Weights of a small transformer language model: width 64.
Each number is 128 + 24 x the weight over the matrix's rms, rounded and kept within 0 to 255. Layers, rows and columns count from 0. Numbers have three digits each.

# layer 5 MLP gate, 128x64, rms 0.18, rows 0-99, columns 0-63
142169106121151118147111128151124180104155127101151103106090178114108164073113125094143102109145119100133115148135148187147112185149141142126137125144140107114134146122093137128085172115111142
144050118132132137130145147129165167103132122121097166143120106076125102114101116149175129087125147099132126096135143153153125108114125110091150102169110090143158140133157162083158111103157080
074160102166126149089182141130132130125094100132103154129156175123069129126088151150148082134121129122095140111112137129167159151131154103153129190123126138136171104136157140161120092132151164
107132126159122103113173115169111146121117106139105131150151094174125093129147097141110139149132153154139127119139156146156161102099127130124123108107137124150122108071109141104107115104158104
148132126128148158102124136117136121136169117080176125151079149111133170132148100140114117167144095110145157153090090123097140103139143128173140118120106146127139115108114149116101133101077104
140114107112127136129099103134135137122134150137116119150149163140118151161170132154132080138103111041093102137092133162096113179111159085124102120163099161168119114162143113115139141130112094
127174126120140105167127144092172150165107174104103095115118104106130179102104151131158140145173136140151112134105123149115101131105112119120144122133154140159104153120112132083123150093157125
115148100149121145102153107117142109144139061126158119146123173129110098147108126111130104090120143134138119104136146157147109154177101154122107120173173125125124153183136157157169149119102161
106136122132146134150132108126130093119122097110115082121138167107108112100132119128173135114098141143102119116135133101141143139155074093101090120177126102148139139137129144153129136125114078
118135134141152150135167185174162173132147127125125124160155117126103155134115095158105126109095164122110158118119122102164122099136121103115122162109111117153142130080146127096105159148123113
124173131118119160127092135157122164117134105129118141172083131063148134134129111179144098147138125110104131100123134143144146107101124090173110151076132149153067156097108175096157136121113144
109080092124107125087155109156137108103118140132155113107145112125134105138154133128124158128110117165134148138126105090141149190116169129166113132143095115113142093171111129132131146137135145
133165107137195128163152114071138145159157147166103107130136137119150145093118156126165139099148125149134157176118115130103125121104111130099120164131141166133140106144121118121133103107142120
107105091116095135144148168155159140116145094138107130152134155116120118155084119187112067129145149119131090099120145177181124105140144113125138135110089123127110138156182152114150136110110165
158126163153097123136136116160106164123089158094140123136150116163143130142121119138129097160136095154135121101128129162108088151124141125094155125126144137122122123131117119117118142119120142
138101116144136163169159132145136132114167135107116135121100151074140116110096113091161114158095067117137142097155102156149118135121069138113162117147118132103109081135167164095164131139166113
074123081120136130122128113160152146155142121100124106157138129125126165110147135158136079121073113114132096118119130101125118140097158107138103126108103118165059134123156148084127129140141100
181168111138155108134137129156134117150127140139119107155129129117143161156121111104105132092135158173107125113115160149165143119126150117131125149147159118119134137102126102153130109085120125
128092109161152117139137068109134146128184145104091175168144151144163091093105104140117122108123094117130139126150153152132139105079137104163136141108120140122137113107186117094165152101085113
087121137151163141188140118119165159072125157086139118142118153090142129083161108130123135111187129099116132125133144132123120117162154130150104167134129117152150139115139210118147099140113151
124062125153123151142173120157104150089111118118146128104136166121130142152131138137106114115110098107117168122151126163126105158151125132097128105149112130119142136085134112181114134128156128
076071126187114112129163152134118159139121109139119139094126105118081123151128148123137084140156142156134079149126103100130121112161120115104105135068127121160127110163141136099166143071161163
131121103107098122156158112135115135111124138135125159141163145065144173118092097130180065137116140102114156083095129161090129162112086123144168139152125138146144094117145140106142100134156079
116127111107164140091111142169128158176137125109094122111122148133118140080108087121145128123130122136157116100151127130143083107201103126135145136180141134143134139132155124132141125125127081
129110123119120102111141135170124175114141089102132113130132140146126128095128082130110116106163132059160143115158129123127075120129117148145137132091130137134154131130147130125135107146152122
098105089186079107108114121121152128163122104116099105106099149127112122097111104128172126139105113143168097148126115114108121107089095140182137140113126128114131085150123199135136133136124129
083165120137159137127130131146131121125120124102139137144095115133108141139133111083132087127156085160154086122157121152138134108151084151112137164136098146157098167157128142125134135127117144
112111108096140151141093101161114174110140097107082115099100120114091146099106142137148139125136124155121163122155120105160154108098083156144125120121127093118113139127096152158096121113131121
144160106169111154161128110099111127124147116097127092160110156109157145146106128138124101106063146081106117162118160127134126099128139107115146129101147129140133126136191158080104127129117079
131122119123147170155093099132123098099148130061090144114126147130129132098150129134120108134126131130137132113138111111111123117140095135124066135119132139128120143138078121155179118123086134
171113091127144118158116112096149116134159115121102139120116114114143174151148137126206126138153108110135092129087097134142128117165127102126124135149176106209155132132149085145178082090174137
107135088166122108162132167132117169150177098077100123107111105116103111144101096132134102155175151178129102138169156132152156092126094135158120140087108153140113147103116134110115125105109139
112082108158116138127137114102108151115133106142142120163087099118165145126134169125118128098110102154105146116141145138147148134104116122097060126117136123103053103109150158090132136131091146
155131150158132143148135119115106134147132128157116103167127107155129142132141128113143137129104112174161139107145137130135188148131164125132115145119137129120145116137168133123114099102115145
160099112145133099159126093095145093121155117117143145172133103079155132120138132179123094101089120070086161103137124164115098153132114141131103093151125132139122119115137136147182104092093105
115075080171162096118189123096090109143156096162145103129146136105117153080153130162151113132092122148134110150127099124148127131133135123164082143097112121159128100154153122131154080135120130
135123067200098093127110100166134138082101122122121098132107102096132082097117100145115072117121152111108131095095113118130098124125136106139117119134149155142142133096089169130150177151119085
134121115119125091130108141119135122130140125092117079130130148126162141092102126162130103146113088086099093108160130156140110164108117115162121112149150149145124146119129112095179121116069137
108122122152101083146130132149159147121109114068098132118103152125133178120154116120150067142107068113148166103110117105154121176082107107129151145149120128141095139192126188118128177102133104
162111065121143114153102078112102148142167119126170115153087085087101137125131148145138143084108151096114095131072106125084092141115130158094117117133142139137155145134119099126118107120141108
073085114136107124135127094144140181131097131079122148140121134152165152096206121136139135131126062130143136103146102078119081175128152134136159119135130176126138111156118118149154164113142117
104131132103160160126123114123101137150142156086159143115152148143141128116131117147126138136131123136152140131133152154080183138132119111109145138120120134145085126094110103127147097102116157
092084132122133120123127113144141143076122161082127138141141162126070131105138124142108115135094108121120149093131138084163087145085115136148124134101121088164145131110082151102143135142105147
136148122155153158104130129115135132161120113142145130133116130109153096101112139108152130143112172134177074104142128105119089112187124150142168152126147102147179125183093141142138112155132120
112080138138088116097144102132103110127143098142166121160126133121133100126093115132108133106107131137107108113126125152140160135149117150138093120106125132087127100129135119159123083136147106
163123151166199139115140129129177142121125113099120129132151152153125122123148155115159114127114108102143150114107117105139087117146107135074150132142146111116132142128128130145135174165144075
101126094175160133113146097148143178148170120085106157103141165138104157156065109127126125159169159159135128156132142097119176097137136142122153137117150116174129169122095122111161104114143134
136116115121108141097139135136190153094115129162124072132137164074120148113081101144152082102118139114123110107088083115141130122102127126114150171179116139167112123177153163099115163110122121
114135090153127112121151121121155163143142057112144172103162127165080178144131123125161083130109088112156089118085126132151156143135087074073132136116149118179089138148145123071166122088142130
133142104122189129147127102126103108111149128085105119111126110118138131131111130095139102145128104127151123131169114132133174086113126129155118136160157108145127161124134097178130127122141102
140106107145128143109161133080159131158163115124141134110117156091096149112129131111139083070135118120149141142104127146142104138131092098079150147143133082159127125118086176084141137104152097
115075078125125121110173089134124117110138091168119183097138097078106100133113152124146165119095118115124132107104099165138154121123109113137139108123119102110156083123183132119119123104202120
134154135099078133150143072163124142139147146128162116150126140108132145123127133121146124119122132106145157096130113144150095143138138144163129114133120160130125114163150086119110141169129116
117086110172149106137147146151128152093137146104122137154136165094106061159130136104115096129161099114099111141165088176141097113111143120116128142130149079118147130140135136155166115131138150
143154115139170143119097110163113109141111141110144096179085143101134193116151147118102116131154113114126118143103131111164108202182122133110099122216113161135113122105168156068139083081103124
121096083137144085120153157159136168150149143131153113172107127124140126113194120123110120102117110107155086122128128089165075152103134144142119085142112144165114105090130118143145149135102105
167139127145140140157134068126116127141166148117151120147141107137162180156109111121160123120139142113131148172106145128146104145159100128142098137138171148127098132106168103091124081137173114
145156083151138089150122115129109155181126067128109128160102075122160164122117115104138136152121109128155129131143095102114125130083115134207137164124124131115121109127133136130135153117113154
077061104143138113110122135116133166157104127113084134109112135145096126095131144115122122122114120140183103150125149080137115130142149121137112115124124072137111133166131170118187169074143137
128126115179171118141161116099139136122116124125111122142132138174163106111194160149142131111106107066139147116158138141150057139113153146131111098140157098137117131112131147123163147149121140
120119088126089107156127138124188102110157116144102145130152164108138173114113149171163111128096066122095117109090146158144147110091097130156131139141102074153169134088160141100143091074089127
156139122142149117152150100131133120127145173152164092134134126173113125161138119137101155129140179121085123139107140149119108110109145124107118095156122150127133117133112105105111152126134137
141084118118135130161139129143126145096125147130138114110162110098131177128118122140135117110064068108142122130129138101123125121067127120142122126182142114154155146160147089117107155099103107
127134115102120095124148131120128103100165138118123156126103103111105146132109161126135120114126134123142151133097130138132113147161132135165108155136071120152179147097136139116145160127153103
115146109132083143109124137091135151105119124134085117129107116058113101092157146141156161127089125083153180135137162108146116084137115092157071169133103086160158126118156137104171184130132095
138102135149157137134165113180105160094113162097169119135142122160108180164123129145150098166148117151140112080097145152152114109165116134097130118128169109143119152129134140098146139118169116
113084104126116102129143145119109144079169077099099129163077132096127115128125111130107128116082113087122131122116146144181105166096102119124126081135112122126122142133147150092138146151156093
125157104155142087099142136167117163145141114119110126119110136150106164076119102119129135159144093157160114138149131107177122146127120154134131181138111142090131120109083118137083126117113140
151127142132097088124144137146114149124117121121139127111111117137144123176135119122121143116133128137158115136133117139142147140103105135111162106114132098099109131107149107150078146130192140
073153138146114173103137157131156117120142105108104110100120153148132115125128089140161075143101104118151127093096154109158147133152129129135107201128133125100151141186114146136140170112077104
136127113145132156118139157114122110133148155123118093138154139139121155086139127109091109119123095168160093165090113142152139136143075099101134139190126139120149133100132135108156076124100131
102080118151125145097133093173168148110146111114125184123138123147072116117120165116098116105145124153144132087112166124162150178145159116122136140091077106123170141131117104168136114110111174
128116099174147128149125130101140114082149150159127115142084127124141069118150104182154150088133122117101112139114122122126083105120136145111116099136123163129124117127164144109151132131090114
058123099175106128102148122131135152123145077154125137116168126134140092123106117143121125128140129120120100137120111123149188114129145146119110168089126168130144097146201156100180132132130102
093118107145114133121148119121120117109107136110137132114135140117113060140091157079144105116164125147160147151137080138142153113096140118100113127144154144110131127131144122138146149144166103
128134141176118203096127097142132141093118130129111082148075145118123127150158147140146149129131129150115118132147141148195132093091114140143112133103133121113112099104158136150109139152112093
120126144128108141111144126132133162121153122105143121107144121166100134154097123099106127144127121125120107127135140140143143116131080161092133122104140131133072120170094107097113113153115109
093093120145089128178115123127133141092105098126099106097112077056120098087113128132180149145133112137165111136122163105176145133136110138153131121118091109093166141131147158112111135130164115
143137109154137078160150095126120138124137151111176155132124132142159119156125116118128096127135128096130099139135109133141099076110112152100119131165163146143121111136166102105130157159130082
102123109101133173105140097133134147136118112121164169160175120110165149135118108126094132105102110123122118110140147119124153145136108105109128121128143090158112132109175090121180100105153105
118107080124146109135098106173126131104116138075168102134092141101113107110169129101126085111117097099127113106112117149164086150154113153131150126185179109083144134152125152115110192117139136
062125138117124142099147102143126144117115151142138109128136120141144139176116122142127116137096105127129162148151143152163160135081151128162123164114169128090132137138123103142133135083176107
139095133107106180115154129126122174112141127147135142123124151152141122108113112124115118107132141116155122124088124169121158145127140126116109145128096156102114150090148116102075141123144135
113160104134155114119109101161122125130189137107119138127086136127110154120085085141148150160165148149168125136149106105134152109105130134182133136129109159148159137135144107116105100117092154
177138127137178127185088116108115158105124161131113123160103137138135140088161130126155135169108101157098121117155119123123107123155155139120130116137151129103112135143132133121133117151117111
125121148132128163138107113124138128119113143135143094101145140134117136121136137125172149159153142121088098097143111138176136111141096125077109146135113128099118114147126148116130134158113118
136124132152146139138198120117133128126125173103166150134143114121137128170136119166148120128148110120118169134115117145158127111115122119123160151108168081111161146119124086145143094148151135
123148100115159128123150103107123116158160097099110138150123139129170094102107124156122135110127112113142124111105162114115132125093141151136089152085110157135119145140151127078201127131082117
159137102178177144130120097099138139157120148122097091111121153097085155139138110101137126153089142135152107164125135138173104115116147123133118145122155114176185127093087146139106141157103096
082084116126122126150126083107114130106148136112108144133091132087139144121081078129123135093100094150124136109122160122113142136113110081172079147129102167155133151172155163101161142063144150
152170138144152158144135116145127162138143111112158092096101137126100109105131080148197148167138143133162151144141171143165141090133145112086111110117146103119161156130104116093112142135163107
109100145149126117121083117160163093098123152101118151125124117091130113114118099151148091145103111140135102113102107116114133098123144125099152086188105109165150097158163106100150093099128125
140154119157140129136163141075168121141156123092093113161085116129102117130120128135140129086091123114129137124120166130156145123115096136122112150113111105146136149120120202096145161105126100
105083130124149105121185117140094152153123123133126150112158096151134138145135114138123152109146113150126193153102152129157145158119145152141138149129125144142112130127135136140119162097179108
169083118136097141137140156159135115101120133106160154130080125093079141120150122118155106109141118143095081102089144162133145120166123094152123153144133160174158144105150134076152097099116153
139101139137180133132162117118162145146120119059091129092086110122130157155160152174123109110105105131136140142131127117124096111173098107080124180131108166166130126172122109147158116099160113
104169134145174160130117079091126089125142129131166139116138142129119129158109124147114112132093109076123158128115122142110125126161096142118107116147136101118144131115117123165128127072153125
139155148103110078119105128144106150117129139124146111137147142128136162138121114115143134147112137103170123136113170141086123137103109099114139144157113135159097135142147128107083159118120116
098127115117161142150137134179121112125100102111107154111147133138141168115151117125135087165122095108098123094150142159173130098132129106119153077144106138164135147132147087174190078130112092
124115079132126183082113085124130098129144116109128110137114094125110115097116138164120112100145132079117100097074166125098117139137131108138094102123139126158159120139126158108147153155108095